Weights of a small GPT-style language model, trained from scratch on English Wikipedia: rotary positions.
Each number is 128 + 24 x the weight over its row's rms, rounded and kept within 0 to 255. Layers, rows and columns count from 0. Numbers have three digits each. The size before them is the row's rms in percent of the matrix's.

# layer 5 attention value, 128x256, rms 0.0507, rows 0-108, columns 128-255
098:184124141099132157128101143126161156153159159132154102128124121135160191133162124145132131115115103086123091141156133180148112138118089150141166110157120097137153088095134137160124140098162104128130097121124128152132123086139112143131153112169125130104148151140128158115126135158175150149124080110097164129118119141127151117128143118147130162110151146104125129109156117143123096106136
091:137127130147138147114138138103165158133095130152104091146145103173157132165138149093117141087156137157167103108131117113147162140105179122167132139159080124143157135114158127094098104146124133106145114140146143111131163135155095110132086130159119113110152108167138144147139126128134135141138121156113155101088133114127139124167143107127134140138111125128173078136139105133075159150186
105:118149104110092127128134107125113140136172138124148131170154108099161138125153150155164132144120147093074140126111157099132142104122102130117153135096146137119128143133127144121119093120121122144127107132124113100142142089138128106143110110118104147165145127146138090182134141168115111130076098124083158091133093112154092124113123135096116128123125132153104139151073135086138088118180
103:089143108100132157147112136140166095154127158148152146125084110147153122134139121098144121123123156150136137160103144118167114118119163128101147111142114132129099136121186161159159174151108087117109138138115145133166131154178106148127097145170090120093118129130130143126144153099070107140116142121065118145128129093144147159132109174117130124092127129148190112116124143121109094113195
097:126108118123120089149155141111130062138130138130135109170114133143140106140144119114144110154123157142102177115128125177099153155150111058114148117104159163126127126135129142090139090101116149116111154165112097090197134125140151149138115119116149118109124105120139119107175110058137123137116128117166133143124097117138123156097117086150113110113103150128097120106134082102132113142119
097:085145148073164124150130103157118130124156079185132143081139142134106167050126161092125102096108138089129110128111121129156155151116141102119142105131154134144161117154116134137104126104078122150091100158125139153125146124165112098151148090129145115103140136119124120108107125142114079160091118177146127142094151131095111125142136166098155115110109112139126137118106128137107130101152
102:121107140117153141099135133117082160124122124175104121164070098127110126143202126149184092103149146166147122127111146115150170137135095117135143148116147138170161174165108137127123117165157119132108104100122146110106124101121097135080086148083129121089122108112141138168146149114085133124092139150141166120156080141105141116150119139134114097139111112172151144117098170130136142120147
102:132138148099106152126107165092097110122140140136147092124187118104153150097188157121154127147130106096141112160125114136174131127144120065106112126090123139087098131116088115129138133071143112100117142146164109150069160108079140139118122141080181135091129112101107135125130102093111117087133106133141169135101153117115099118114145128139150133141141090083099149111186130134158127163143
102:116099145121152145110126170109136132138139108099166094152104085120154145140160081174137162106113087085169123114133076154129104161165130126149094113133132112119138190142126098178120126147150090122121122126116093145173118152064119180152131106137079101132114102160137132157129123119162148124100142112131172089106123148158077125113116167089138169128102135105101146120121105171122139142121
094:093145114140109141126157137132161086107148100086147127090160120141085081108100155119175170134153130196161101113148107134097136087099158118109153139137138175121115143144122142112156067115100106151114170157150132111157121103148102132154101130145146126120121162115128145136148119080127112129063151148134103149118132139111106124150105161096150101148088143100176139101138113130117126153134
095:147127141132121097090093140139151151107143144160112125158117164110119104153133150166122128128127139068106141110085127138117113172107124118120142117126125113151118151159154168112137137159121099105150150113091154113119156168163156093117097151163090128134149113121163107114151107108087144192137095164115150124125126128163171112146151144113116126093105084128078153134127131166132137117098
108:108127119146116108123074111120167119127110118123124158108109160131100072106137115117124119150108138170056102152140092129125140110155126191156168125111146125147143153158162147111105115133185126084137153097123113129134150160141132103155144127144139134106126115130111132153140114107140125123058128154178150068095099141121128093105115171092108171107161158170133148133118128091169100129148
103:112123096141129096156097139159089105110157062056111082142145138095111171087107116149119139107115146152078142138134130106101153122132139162137121111103133157090163113147137160106113106130110155111100133130097161140119157126111128196197145134141135145147136104163114140159103114088107133142094117122182156122104113092087139133143168122115126124114149125143136126122108075129175136141135
093:148134124147133082128120165140151121165169104154136168154108133144156102116160136131161146129148155144162152171123108111126177106178150153132107085092142115108161164091083144150124119131152128079129158123158110135116105158115099137105125124099097124142109111130144117125091135127152121156134120126098095101121159147113106096147104125140149139138147090110129136117105135100084111131145
102:086143076118155132131114158134085139111148080131104107168117108127092129138091118150115116098174146131112172144122084066127162101148150112101139145122162119163124102146144180129161130108162093103117170114108108121163118140155140102146127127129130150137127116182153146110108109135113151112110141104123130133152118161105133119154151112108139124109162119159134125095106120137135154159150
105:121087126151130145134091122085144111119143148152158095131130191120147108169095122152133097087099099099083103129123146120101139114111213114098109115129152107165074097116097162127134150111125109126123110095132155071112111093166115112106134106129080116098155115092115096157142143148132122148140141078143135152151122142129106121127145138108112105134141151151109136112159193125114108126096
098:085114090147114146135124136141094156142128141121141109110184134132136145159046159137122125099112152124138182157150106149160206119151132106094104140147164139124100117145116123130146100093146143150152077137148113102104104141163115127136144139122136127156111113130112111151123139148114125094135175117131133164083155139093092145126091157138129088149114142093154103140158177117119162151167
101:116121089094147172093080137163093100114154111090109118101144141113119148121151128119157140176133128119097136126127145143122118145136148113097129111125108157143144112107161128115118148101103143156138117107083162102103107133132109166149178137115092130153148143123123105148068129154146159104112133109123071113178085106135115196130166108084134095120099114110141141117115103109159147125125
096:109124063134135115141105131112129085103132109131111155113152100118108156148092131177168164145118137177108139115134089145116148121107119107102136129153132118116104118116153123124124140094131171145150130148140147145141144120086169131140090145132152139111116153091131103088114157152146129144119133150142151131124144130161109143142168102168126143097154089125148116132176140149107131128109
106:179080115157146088140123125120128138084152151123144140129165113126142096144117122112101115128128153126151122120088110132082102132121122198094108142178124110148141159134146152142106161117122094125138114124115102093151168116174113097093136115149150144065119154109130154119122116093097152168170130137138140113147147123164120159139130155101130085089143124122128119140107166142112113130150
103:080135088158157091105139098134109139095123139116089131160123150168129114150115166094146133158130125104086137084126125173113159130118097138113119158145119153161123150118167150143147143139135148105141095139134165067138114157171116119167105130154136121109140144206105152151116127109101142130103158119119145112139121134160138130100080144129115119132089140133140113132180196167152157151134
101:095088127116110117094111117129155099113137104123157142094134215106143122148122117187092109161153129098119133099140118109115127162159125116082110089112112162082131100102118135125118131140120150141123137153109102170113137124129136186116128132106154115092121088137116094125147121143127092107166107122170144116145136167119097153167140075139136100122133130148119106140119157085133118096180
109:113132141100153172123091108146107123111126122103167136133145109093122160180165075129108123086126129137135120120128078159102132145129169122175128179125113102146150133143128117093106136175118150100116127144127108118151127121136111108164135131106146159091152112151142085147112132175145126117116097102082152158116134115145095123128139144126108127125098137131173116126100123133142153116093
100:119127091115107101116149087148113120149165096174118109149124100154152161117129120131178160155125087132150113105083119110156114150153159124135085146156161128160145107117113142122142151094126114120141137119110165124137102143168091137095162099125110142134125144157120114089135143179172125086119103099106132117142127119090151120108145100173120146129137159113126147120094167147133128097145
099:104141124173126133064166126132119120072159160092121107166168141129129111152098098151140136124140116184142184123130100078115148139166125142139115115106129151134118094101155171089115090130126130153145122140100165141131126116125109142105135128176151128100104137086130095152131136130140118147157116105128073096121093155128123122121162152091096106156138098079091123134097171131095183154136
102:145134142176202118111145082145102125109155098171169116145131148111125142120162169114157104068098164148138155105148134159119144162143128111161166157100154097180175112129144154135100129128108124144112133095088141122076124101136139154145150111118121141116112147110131123126099143095112139136125146144148133099101129170088182193106128140111139113156121143118150124130100153131136125126087
100:105109119100120091129112128130139138114176128067135127147122126175123097111146105110098106187123120130113178075106139103072127105133126114135152139175132094131160155118125099091149113112184100155135153133111171138089141136093099148101136132138106137135122129107149102118113135149133099138123124174130093120139156142151129161122157136118086121136093140092138119117145170130151179135145
096:145145128123103146169125156112100133163168116124100126130117139178100153151131125117108167138137127113132128102126135108169075180185112172124139132140130127126130103132097131143100134166129080161112138140127109126156115100160129130177149121119098123124111147151138144142139134119131112110152138061116145165178166124103160133107116142129144157091170110146113149142102098138114136114104
097:096098125094146128116126126168128113182164146139130120130095160140118149132123106170158146157110129118087147111126085150148114145115126130104114168104093114117088098143111130186151133115166108098116149112154140129125104130095105113103117111154133136156128137093121119113125152109110127098137128091125158153144092103162146112156084147143134163193133129142118119106112063112181129114153
098:113106146131141113122173130135135141157073159164135110141163122130108136180178135107109124104144110107140090121147097131107097093114175164125130174076126115108136127120112104070075124119106157163139134132104116102112116126152156108127104123135088130184128127126119108183136120159166151090129137122173172104117124148150136157123153091156151108110131152156134130141145076151095114110137
102:165124107134095161160165153127148063143147145079144150108135180147146151170131103137141109174102113152122172167110086135093075187159108142135088116138154144125132125131079162136154106104098109110127158113138126146138076100135111123104140112165164133148150160156146125149162102154172151156084112131148126188131150121158115127125102133128107144145157110145109114118130130158121090155102
099:122118143103061101094189189092085118151121130118146119187113166114120098125165126082091099149117122126169121116107103156130116118103155153131101152137084102107145165119114147150107077184121142110143086138114117119132129141156102106130127126110141122121117135086130152118144136121091128130122137098112135140144114135122106123140157160141139128151126143087152136125155158122111129149141
095:132129107126134095115105157144152160099130115120173125163128106118126119155145117095136162106098121178122090121098170111121152116121117101178172116114154065141115156133124121113125131143096147130146071160085133113108097114083138095115106114107104111178141086098139119145110100142110127093086107139152147119091142114108091152102103104148074132107107125099121128158139141172095118104141
100:153152128115052152136145174092106101138138122118138102111115123160093126107092122104101154131155123112146138107130137150161147134102164093140158146064110106158143164122135147144149134120127117089137114094133162093152129088177136155121113107145138119150139125115102101112149122090142197098129153127132101149124105105112128093137114153129145128176120159111123126123136165159156187118103
090:063140131130142116134140147142105093147117135115126147105136128125119137105147144154103120109126173088133157159121117156080120111135149128134114133140120185119154101088140138115117126108127163099114120102159161114149171165131168162137137075080134107143123112128105109110116110115086131113178167126119174145154143114139124097168171151132135119162116147100136113125127099119096153124094
104:120141089121116114127109162108107166127160085147118144160088111119130126142182115147163110132136147153147159114128109123153121150106115140138135145113186148137151100164131107133104164109148119105122137127146147107111116138137093110132127129122107104154133102086079157160134137121101143113086092193108136126112089102068136127147147083140129117093098145106121131125092154106099130120082
105:135106105139151136123137112169094145130101135090080106150104122157120122097107097144095128141128117141110120089081098105099131117113124151137118155151146120111126150126156121149116114119136072139131166130115165082097140141099136142112141099168124161145134128108117086147088117084099083086089131153117087084107100110133101094126103130143118156092090114142156164121104142137108150137115
101:129091117109101116169126114149099081115173133146131130120085086114158125114139112120117137066111108124109094147109116136107138099114106157111143108121102122089140109106155126145165164124159102157103157129120114116135144109138121100084145107141150175095131134135119113171134143108103137122089109168110123108136138122156131123149106132110129178163126135134145097110118125156139158151146
109:172122147157128112171145146106100104132103141140103126172144118097154150152114124092145128128116095117145127145149125137148118109178178133118141181105110115109123097153145146131136090130115105178138136115145122110128123149119109137144162090142129117100147093141140109128171152112106111117134127156160192162200111117099152145116154161147110153151170144147102146110138131118164170121158
104:124145111158144158078174085106113130112156095116109151140108112144107113134133091102154170126148118151101147103101168114125130118127109092173081131162101177120158122142098133151145065139115116100118156124124116126104158143162134146112110105128125122124132138162108146127105115134119137110128139136096184119118124134120106117122130088171113122109083115133134090143130134126150146130153
101:115110128159146119193136112138131108126100143149167141077131105167137078123125161130088162120148131124138106149113150138138151110101106134126105121086150139103114158133146153125154149114140118155114136104160129139127150105105138144125160099101160132075134127182117118141095116136148124106097099120111136121117122142139128097144109128154135139136154134133100127129126132173185133122187
108:124156119100143112101123121108123155115110076115124111155099106098123127110103058077145089139137103149175116153079126127131120093091136086098133128152137138135115129167123157128075095163155120135154094116121102135125136162154138117147122127120135117158147157147129115084088130111101138153152139106149085093119083136111120142113126146112157126103098142164157094131099115151073122119180
100:144109119090127171137113112166128120093157147092108125154128139164165141116114188108150166188091113147103143111138099151147107127123097108124137136123137143098111111091159123119114144098146094096119114096121186168091133127128140112127104126162114116092123168143112145127128140112114186111091126112101151137141137091123152091107127135159164103143100157164115105109137123166113143170195
098:121083117132128109116115134099142110123120134128126151129158160136130125148140129112163130122150139136165163110139155162115107123099122109127101087176104137125140093140109141145123127146171150100127136144170123114160177096133121109147141146114124125068130122140112086066123109109135125116163136091092110115121115124131134149104141140132123131136142114165140116107144109170131151144114
103:075127119116137101119164120165095162150158143132155135145151059145118194105132102118164161124148119164132114157136167161143170127132130116111171118147137142109150104150136125133119137147114137108128147140083159136177128177161144121163109131154161116115145156078127121098117119143134134145138151145098171112121131156127136145131149126125105132152128091131192154156114092094114121116136
097:138173155090122119120116095108054138133131094158134126145101126143118143108057129146109168118122097125147114134135094161158123132156121103104161104116125137152159113158104116114137102126141200156145149111104163129148097119125151150151160139131119127155132132110116124122110143137153140118105092110063115114130109140106127151117110154087145106143098139087157120113147139099080139118143
104:188122125097113168093099089121097182110125129110076125124068138135128155112110100120131109103162112118108125150138152134110168098166140134117093107142114124112142122137163078143162117118131167137109137122135175107135118086126113095137126164118152142130145158159151173102147117218114141104110152104120101101118130137112169145135157083116089137126108151115153088162124124121119155107143
102:081155153158106139149178144089121102139145136138159114122153131141120115133139134128130120142127149108118115124152156169151147173157117117117150122128156110148097080107147148134159166162156081151130119162105096132144150150175113134146147157083109145119117158151115110130070129138094119155149145103069138142087211102124100114150112134086111112156115175135151138110108167109117128118153
096:124144164112143144126116138094116109134155190130143149148164156124143112099161118173135106141142110080129118141103134105097141121090145103104163131137156152143095148178140139104108143129113174176121123131132153114141089122143107117124135108076132113134112133113119184094132149095130161125118113118156133186127148115128117141124119139147152112078123109113142168123078182150128103145177
107:107107135196113119121091101124149127136102116117099124120107137141137106116104112142098141114138138097152109085152140098120149118145175139114157128156147114151146124153127138107120104215092154114126130126115170108111080118154156129146148134097098133117141138114148148119083119115148146049086103089157108116133145126162119086131110127103106124147151091151169153108092152155118128135145
097:135115123198143166123103131122114117140134158120124101089092127149106107101132129150146125157146154130096064141097125135129140139115142094122165118127116142132095150154128121166137121121115143155118140144088088126153170051156123115107139092086157142116149167083143114115165125107173144126151106062143086114117139184092097089139107118113154101137138143116124147122107112115122166117111
102:135148103134093127124101138118131129134159103161093169113100142120122100132137181136175116167149136125125146129149121162084120117154107135135114139132114112142123099193107111174126125100158170105151179154116122120087127079107119173141124136105113128083099124081138165093136110099093155097120109175159170141136126090098133150113112106116086142138120104153104126131140125123126133120147
108:167105114138124081189166114108090094126150064182180126132123090110099114130093176095145091123140098151136152168136071118138080113129172130142108132141137137100097127189132116097126139175150144110126093126110130119143121111131141127110129128179124131153115134137126104101081148094115165133120107171144094108101120126127148146114151154127127149106144144147129152118149144089132125154150
098:143136174066145192138115134152168152150105143123137128115130099124137136103127100121117119127131136175139116144120124139132186150136130104126111098140138161134132099143137146121072110202106148124147086160121157124067159140130123120094142133099133161120134098101128156144080112129141134073151120074108111117154129121141129144146102116100161116148104100166155149140117129136131132159142
109:150115108128118104100129120137108105151131154111102099124113161134141103120112115155173167110083095161120108105152141198133126137111159082106179084123116171121133107138114159131107125122138116107111139101124115127139147130151158134171086107137089107101130113094118110110158120146136193141122158133152108138096137133167083103162123125115125103139152099142148139133133151128128116110152
096:114090091120114160165123100138110170097128121136164107128065153124120177130093136091093135095138126122094148135164091170146147115165105112165139125100090093138121123140114101146140164177163146136142178103144148133128154109104125154157136095130154110142111135163160125125126141146134131179164152088116111120126124115127117175142115150135084114102120109127137095096166131125124105139105
099:142164118171168083129156123115107103141142160101136136105142126125143156091081084125148150149146119113140160138116135129100104141122124106089149083128102121183104129141138149130118187099139170134120169126141112116099162141158108106143176152156129145095138141132139109160139132132123126150187089155157134133119114136139107131108133128162155136143157100149131131130122072161149122114123
097:158124130131094133160085161125140088107099074112151116110111117108116148132124112114111098090135111108096101133142161158141100129144110096118108152118164109177137109153098122098130207111155129156122119121085131114139165097155125124139129151173153092141107168114122099128151103146133112187161092078088118139130106097129142139086099135105126154137093126140112122146103120133142123124104
090:137123139127121120164127140137119131132076119170133128086113118156113114162167152093114160131137110121153159141157168120126081109128158119103101131133160160121126077134109163096142154142177153090148087106140133101145110109162149064125149154141104121105111161144106130125121102132143127112148101125151134115097137118140138115130117126161142138137104194134121117122134133128124116112074
106:154132112145080090118145114099104082135117111071131180132069105099125117138192102143089106128148139113155138121103145097105167177127113160094081097132127119087131168119132130151106138154117094133109134121097129133152084157132140116145114109135150125120116114104169103090141104116117120140129103132148116166089107148124122184098132125130141078132096087100147120110132177111105114143112
111:132128137124078163130113173137136186148149153148141155149081150108115126131156067150128139153119104122114126136106099104127166099151089111177091062140127110091142126164119096109146077149139120081138117112139166157136089100140152135126132126108099124100124123128145104162137110142107173102115146097120150139121074094181149112141150106127122126140127130148140141143145141119155135103107
099:120176150122126120155126122129097145123095145135095104141133172120116171132183121097158139095120107141156126143131111143153156130175152105150162153127140198093127102122130112108135136115132127130131190151184119123149103159107112123115160154161122117135109150123112149132139119153152122148096094153138091179114155141132153155119184092148150149062131118110111132121124146084117076085105
099:157104112132104153124101102148130136149134085128101081118110175169111094121102138121082119127110147145144090093122122113129151113068067116098161153111094165153151156115129115157146097149177126159154162129106090165103135076099140123099119109133095136154136142096140178077082117110132104147168142148127130167103121125112121147138124128167162103117103122165153172120137071113118144091156
090:078145096142108151146121147155136134135126095153128141114108147113125151120098137156137096194133125096121107147132102132105131160107122090085087091093134117130117114136120130139078132158125160117163113128155114144125116168114118136151169107085158132124156096170150099110154105109138167142161146088152117163122145114133140165113130131148127119134146111124129168129100151123129097102115
104:148162115125117149116118100152104083151135169108140152136146158123123094144118139152158155131114120172156121110115108101145112147150106136094094114134162083122122132134078159118134144110092147167113096139176151126157126134130097112150127187106102113132109162095114158112099156157122106123108108136088121125171126135140112124157134182108090090118128120144129123125141146154157093112158
097:165132096117097109114141160119113148146095117129085143139095106114134115093127126121140052087115128123123129143125104087083135125127123194170148111127161118169126131155176154085148104176123141090131117145074126115140090109161131125137153093119093127121137131156139109146114114127121136120091146124126098121147176133132134130083131118142101170142133127166133121146068116134136112100162
084:115158170116093152125117187136158120117100131103124112117136155071153123119128149169131148122152122147103122155107162098134103128086128153128112095092118140155156124143115129109093107136140153107104149177133115155140118093117165120156141121109166148129144139152140167173120126125122123108093131097141118171157096162093106165109118148147141131144139112141170102087111084095077162116122
105:158149148152142135095105160115132133132111162105136100143139120087137142092163087145117132133135155084121142112144133111110126140097174178126080097111150121124165146146165126114071131156145130107141095127087097150110126130136141094116115103108121156168142109154110136147124115185128095146139144144179137132123157116128128097105180121129156153106178119162105157145083136130114110176133
101:093151138160118110130173101074151121122130136110121132133172173108107117131134115140099146152146168136186157137109112144142121149154141087080147114148119146127122114123124185104141091132119133170125204112127198162102114107176105183110143114115152122140133118145150114111139137151153125134106109101172117178106156120115109118129173113176158159152153155123142133138123148134092134154125
106:164154175082122123127118099113089081168130100113089151147092063131108146120135117105143114106121134110128074113133167141102132113144134162077109109110104096127151121113147084121146132071151158111125114108146121112129124083166156110124119127117145160091145132154122089117133153145106136092069148134101136148160111089140139092109117128097150149111150112101115117123134100113131144133120
090:129076134115129142135111107164084101095161101149139104129128098105134158152109135152155113137150169192175138147108161129159153138134138101168108167134100121090133162132120128149133129190092152095149106146128130105134133142172128132122137105120147157096119109135126094098090138116153107138138167119102092136150142172114126161128157124134152145154109115124137110160139098139109108138097
097:145123168156108152148165083119144107158133160127142100123161130166127122106085117095093175113139130106121131135100124111092138128096117064129141080120157149101135121079147139127170110086183070119142158112149106120118160170085147159133117150099168119091123130168119150129128152134127151178146108076144112161133167126177150135119086127139119097131118170111084159101155105094127140144133
097:113100131139099139132087164140148105152122150136136147114126126100110083099098108148141096125133131097125166116119122158134149153139140110097154118136137117107140106156134121105139079096089137154117144107101175111099099169102169125129128116134131104122120132075120119174116159112123120167163160130147111132144145112090104119104110162185136075108137087125122076105130117111135147110131
099:136090114157118122112123156110128099147101161126092147132112133086164129178194170121127105118112150149120099116145121145154118163138135116104112073118113127108098153137087107105143108128131099115129156102109179115123166107147124114118109122118153153133109142079147090159104120126108097114141165190135114110089123118140133129168141149134136153180111122149109167151167126129150138120127
095:172149103133122120164139122180134123133128124125125136120116099148150082164095141146106131109138126151087108102138115131109182108132133142152120167136089118110114088119117114164113177131109116146106162112133122112133119151138104141150140168118158131111136153108108137150163137132142121151156087144147182114082144141120107160151111133140131143122075093152162100140154112149144166118149
095:081138113103159144160143137105152122166125084083150177137123126143119166134108080093158139140097133111106111154159158135102113165147146105116100116092127172138096123134132117105141165099144099108141121108144139127108148099160093098148153098144110122120136162191149112113114117140144113185139141119125146106128122119154136159156152164149115129123127136128106129119162144124083140121091
094:144101103132158167122128128104130088143137169122137129099127094146114121097162095149168135145111100106096094157141149140137111106118151106114169111131091102110097130144140103148167099086133139150119087142132138133124161083120140086103119088138119139135098141116122118134156133125128168127105116166132149125090146118151147093113085139166124134111132135116137139128116162129169167131128
097:123128109143198130118084142125130165160154124123100164120113158148101118087125116115114094145154102137120076086097127125131144128127149126100100126146152172114185131130137116120097097166110110135125144149145117132122136138104128160150108098181172128155112135094133137161124106104147078138169105162129088116173095097104098084132108148155136111101157120154149145115132131125150177131139
105:102147118151136092108149159107076163128088149122099106112133107155128111127136120114118159068131173131098110102104122079131137125152115153176130166148092139137120132090125150107162122124135165120120131117123190104165126097176123117153103131179134126108102113157150122163161140136104070141140162149088104153157102148079133141125104110143153149123095149140127121175136132169116132093136
093:131111108145194138155171115114126132107140144117110116103145124124156121155184188110089111145120126139129158158140123134136150151078136096092124141131136134107090087101128149156164174147119120128138110098123164116156149120125100118097100139121161125124149147139137081118161125122107119155143113120129167111136109207089136124187146127117105156091104092107127082116141095131117128158079
102:169121155146123161083141062085105106114144114132089135125132088102151110088147094125124126138157156096115120132147106114130148092083104135152133108135091115132123168147121124152144073156148092092114115138151131112171109149167131134130124161170108146136132171149123093088093121122112110138098121167134163099091118128149110124149148093096102139129114147141131157130070131122113150133091
100:172126107083153174129136149113144151135137103115141108134112128130109160115080123135142114156126141115166097111104101116167075153112141072131116119133148157112128123126135069102150171174086100130104119143111104096097159166168105149155142132127141154135151098095118095113132117142128107101160147110178173131105111118093083107147133091125113112128118088102113144113087100176102101122105
101:138137141119101150129148112120144183120084164135082151087114118150149162159145134146144112112140131092140116087121157126159070083167143153089077165175155133150111141113108110130126119119144185130118125112091160112156128140141116117118102115109117125113144137148141111150134135126132121151136103142163089052133118146170123116103134087088161085113125133131117102110123094113062143112169
100:178147142132112137101137125162106090130087110170161097148154138103111090126089183120133154124097119155142078123128135160125150148083169081131118115103154160108190135129115079129108099129137149114120116151100142137119133152155149181119102160103132170107133126121142148091102159136133145134149132133123161149123096167133098073164095157137154139185127101127126161109149134167146159139112
094:164156094086131114139113171133109140141132141142089167122108139126121128158154147151167099074155162142109123099118101123119132086139111099156052166154155133153131132145134131102111109133146108108155113106118114117107140151154143094132105111161136144131121180123112141124127164144067124132120116128130105116105106096123124168143094162153111163117117097118174132161174151116171121133103
098:146111112159106155166174156155162166107125143140101110123092145161108133093102110138100174094138159122154094145110112138105163171133155162123124127104149101122150120150154148113123104141139101102121172138151176135123134083134142150101122126114137140165104103100145108128139103092139099134090162131151136103122076152128152127132115090156153142118099095114110150116125154097141100105129
095:158106051161088105102077137128172109124144129132141161110129110107153097102089111148096131129158153142112095157133117099124165114152130100100104117148102164113133114108125106140120158124104098076156150134108133099090104151128147144167130113110147147108122098187094151085107138119130141093138150170127142092132142147103108156125153147134106146151147158122128129133096106104101171143151
095:162143141127114154145115099147102082154119080123107072174112106141139142117130141143141076117127147104099109140147115163131099146145130141113158135111109163121122107096099145173140167140159150129117148157106090150118166095145096111155101156132132147135128133200154156121139139134107106143147136143121141105133151149143127127129140095125151110100091120118179157136111109130079115093119
097:115161107176132139111110123128125147114110137182113134123107156152167148111146127156101132136173114149133116083130112109107126090147110124126133147138095120149153101137077103168116092108128172123102111106110156146130126078127155116136131121115115102169111146084116162102115165144097111112129135159152144102110131159068176142151156090142109157113065098138167131157120123102144137094117
110:168130143141151141153111058164123111128152112107100137105117134156114162117085159139100166106134149129143121136105175164147117112096151153120150080120100135122129063199128085132111104175150125148128098134106132114132123144136122128149154148133165127144134099143122080118144137124115118124163096126116126128102109145140136135143083148145159132156126120103156160132142137089119107145110
098:118128080103101132114111102183144104116164152108137115134130085128153154171130090114122130155140143094159155092120133115139092091135139133113115119124153094140097137099159081133121151182164116123123138142134143110138151127083125138123147141152138126084129146067104127112146114112102143082156117160120198109133116146144151116119124108140126107122155114142080115148142111132152166150117
095:153090113111165177130110130131177115093181143150153148138142143155155144161122158158145117106116137138125111091142123105145151106157099119113149104132099117133130130132138114146120104163150124162128151095116097135156106132087132119121146160109162124099119130151120109118073145115107100113147145144124145154154170182141125112121129119122131157212165128135140154141137118085108164162069
096:130131159129151121138177119105145107156162146168175157144100142122095115131112120152160152094138151084122164094144144153122116168150117099162085121129112113151096136143122100155122136117105150155107130127117126111186120111130106140107126138084133156129144122079146144168095137099145119113198108127124124152135136104135135155149117123115115123112124161107114083099129134130084149133139
098:134116114115124107148136169092113151157110126154150137127093138073107108147144097126110136117114134154104104114160111165130085163127108098131165151111098111109101116138144085110134107139120172131105169123068106113122108119076138110120156104107139144089132128169133159136144147138129155138124139123166113159122133133131116086147110116101079181125139127134102139118106097135093114148081
104:154143152141143159112117112132146101139158116091104113134145132164145134158132111110105153087131144133113118133123177134101145140091131162136121139114112132123137113130176105176117135173157144122091031115110078145119122147115142130118133105149141121133131132134106109141125151182115111123157114124118161181150136126193109142078126138160097113176130110115156117121136104138089157103145
096:135098137128079118166092143158095130168103107124135099110120124190129109128146146131136100156127134157111147149135177161090091110121077107150156155166107152124114156126128181112158156142096148114140116146116147168187144092123131079155126106161138155143143145108104123135119111123108138132119080112160108135121103135097136135122107136105116095094084180131082122113138157107179117109120
103:141133146120124158092134097138137153150153161093161102093101085106153120146121105084143159122138158118139170141103090157125156122139154092119176166128128125183160179096119152132127124151111122118132120106123132121119120119195149092108087148133099141144131155103127143149156158108150147130112120100098146168091167138166133143130107130124106095108105113063181116136150124099106130095135
101:144110136126154159122121088075099130146129167144134153178090117117119139133153131143168112142135087098118156098099083143149109162110102145166148108132151078130138177177141122129168121127102179160136152130138151132162146173111121149126103115116152120116102109097138145106122136124127151188120113096157139134112113126133126108095106120086170108110140137163122169134115160146161093133114
094:101120094088142089126102152093145096123140144131089130116141132150102133108151134106117126101135125130141139124103142087104117152172169119084157054140083169153146145111093122129125153100078116093116175110129127161148130103138133138145147129118122134153125107136148168154173110141152141134113118146142134086109135135138128132156162098107154144135138115163138134119144124180172158149133
104:146098131144101111132093117138138144147106161096149158165108127158132152124147201133126095111105097129143117151153137114149123093188169127128071088165110099152092143127160088095128112127126141113147137095173150130113137064126136144136124132125147107090118157128118151125133105098114157115155139114095073093149150160133156141130121099096122111120111133109119137142164109136102094120128
102:134171161189085150148154158141148131131112117067096165115113115123145138155147121157119183123110151141139135169132149099119120147144157135133123093114150128183163151141142108117129133139134129165127094143134114132153155115135143136150107144139136117097135140167146142144164134177146135096104116098114121140130136126142136143123117126079121144056104139132144121138063138137156098098128
093:136110080076111127128100139146111123134104092131100101122153146135151170160125119135079112162131131155099104127124127136118097121125128111128132121130103149133114161152121151121143143103115051120119153136094168131127139092152135176092105137127141146120115142077117089104165126131106118122162131164135136140148130103140106134122137120118128141145139139163092136099147127108142109144149
098:116141131119134098120124110138108131126135109151143111126166142072119130110157163131168154097135144085122155144152074104167153076167132126139139110109147136083143123123074186121138143088151085124151121125122183130140126089146099137122098174126093157171099101130140120127123122138136113169073125118138109087118101120115137159142176135101134121131159137135108120130140111148114140158132
101:149151160097110136116148105108132160137111092106108105153151144129098141150093166113091142047165089138139091135170127104148142102135104136104152138090143110133090132090105120126151154131156077157120089103129106107108129097161120107098094167113121103120113115124152146094153118127165098108141131115111155103152136153108189126095113140118156120156116124187160130131128145132122121099168
097:155170178113161137138104164110098101128127175113091150120150105121116140107157100159134164158089096095128161109127108109161119108107148143127082149100120114147125162128138126171134100102144124128104187112102116097154070168165163134161176138103102157111110152128118136128119152103150146164134079132113130114105121128130117143108146127108138112156120153123105111112157134105106107091138
099:148110151125126137165119138106080139127064138107113130143148113143109129113118130090147124144114163133117104173106170131124139131188115111110153114144126104090127186178088104150092127099046117129118134117163103130160163117104148118128093156083139122088130122110119124159117112133156153154124116139137094081128106105169120131154151121120148144120149122088112093138169125139153133111127
105:134103134113109091132092124116092127116135105133131165119131095097133105120152153126094122129115150110120099140118154126157126136199101156117094139156151082078110155100137139155095086170109173117119138138126139154090108103108144122116091152175125138121118116088120139116106147163142104138114121159102171119157128110114163152124116128102130146133070092112084088137171145104140155109118
102:146116115069133143172100117145123115125086148147161150143106149121114158131137071137123153138112112172135115155113112114110131145130112131130132142104147128130133131137147110113120142096066101104117132129108110132111145128105113110106115097130130146139132119118108103132131118129162135166074125140146111080123142091131152109123105095121128129121144107154137155117139146110109118142119
102:110132111101101121148142126134110133156131122106132125115141161139116114092116105124116148149117130139122120136138138133141123120124166109114177111121113135107092120121130127144119074130113115096139103103181109109138202137166111173154124104140165098155130100115155123107076134089147170146084116118135104163135116101179112122160101122127096134147151156140153115120153117141129146125127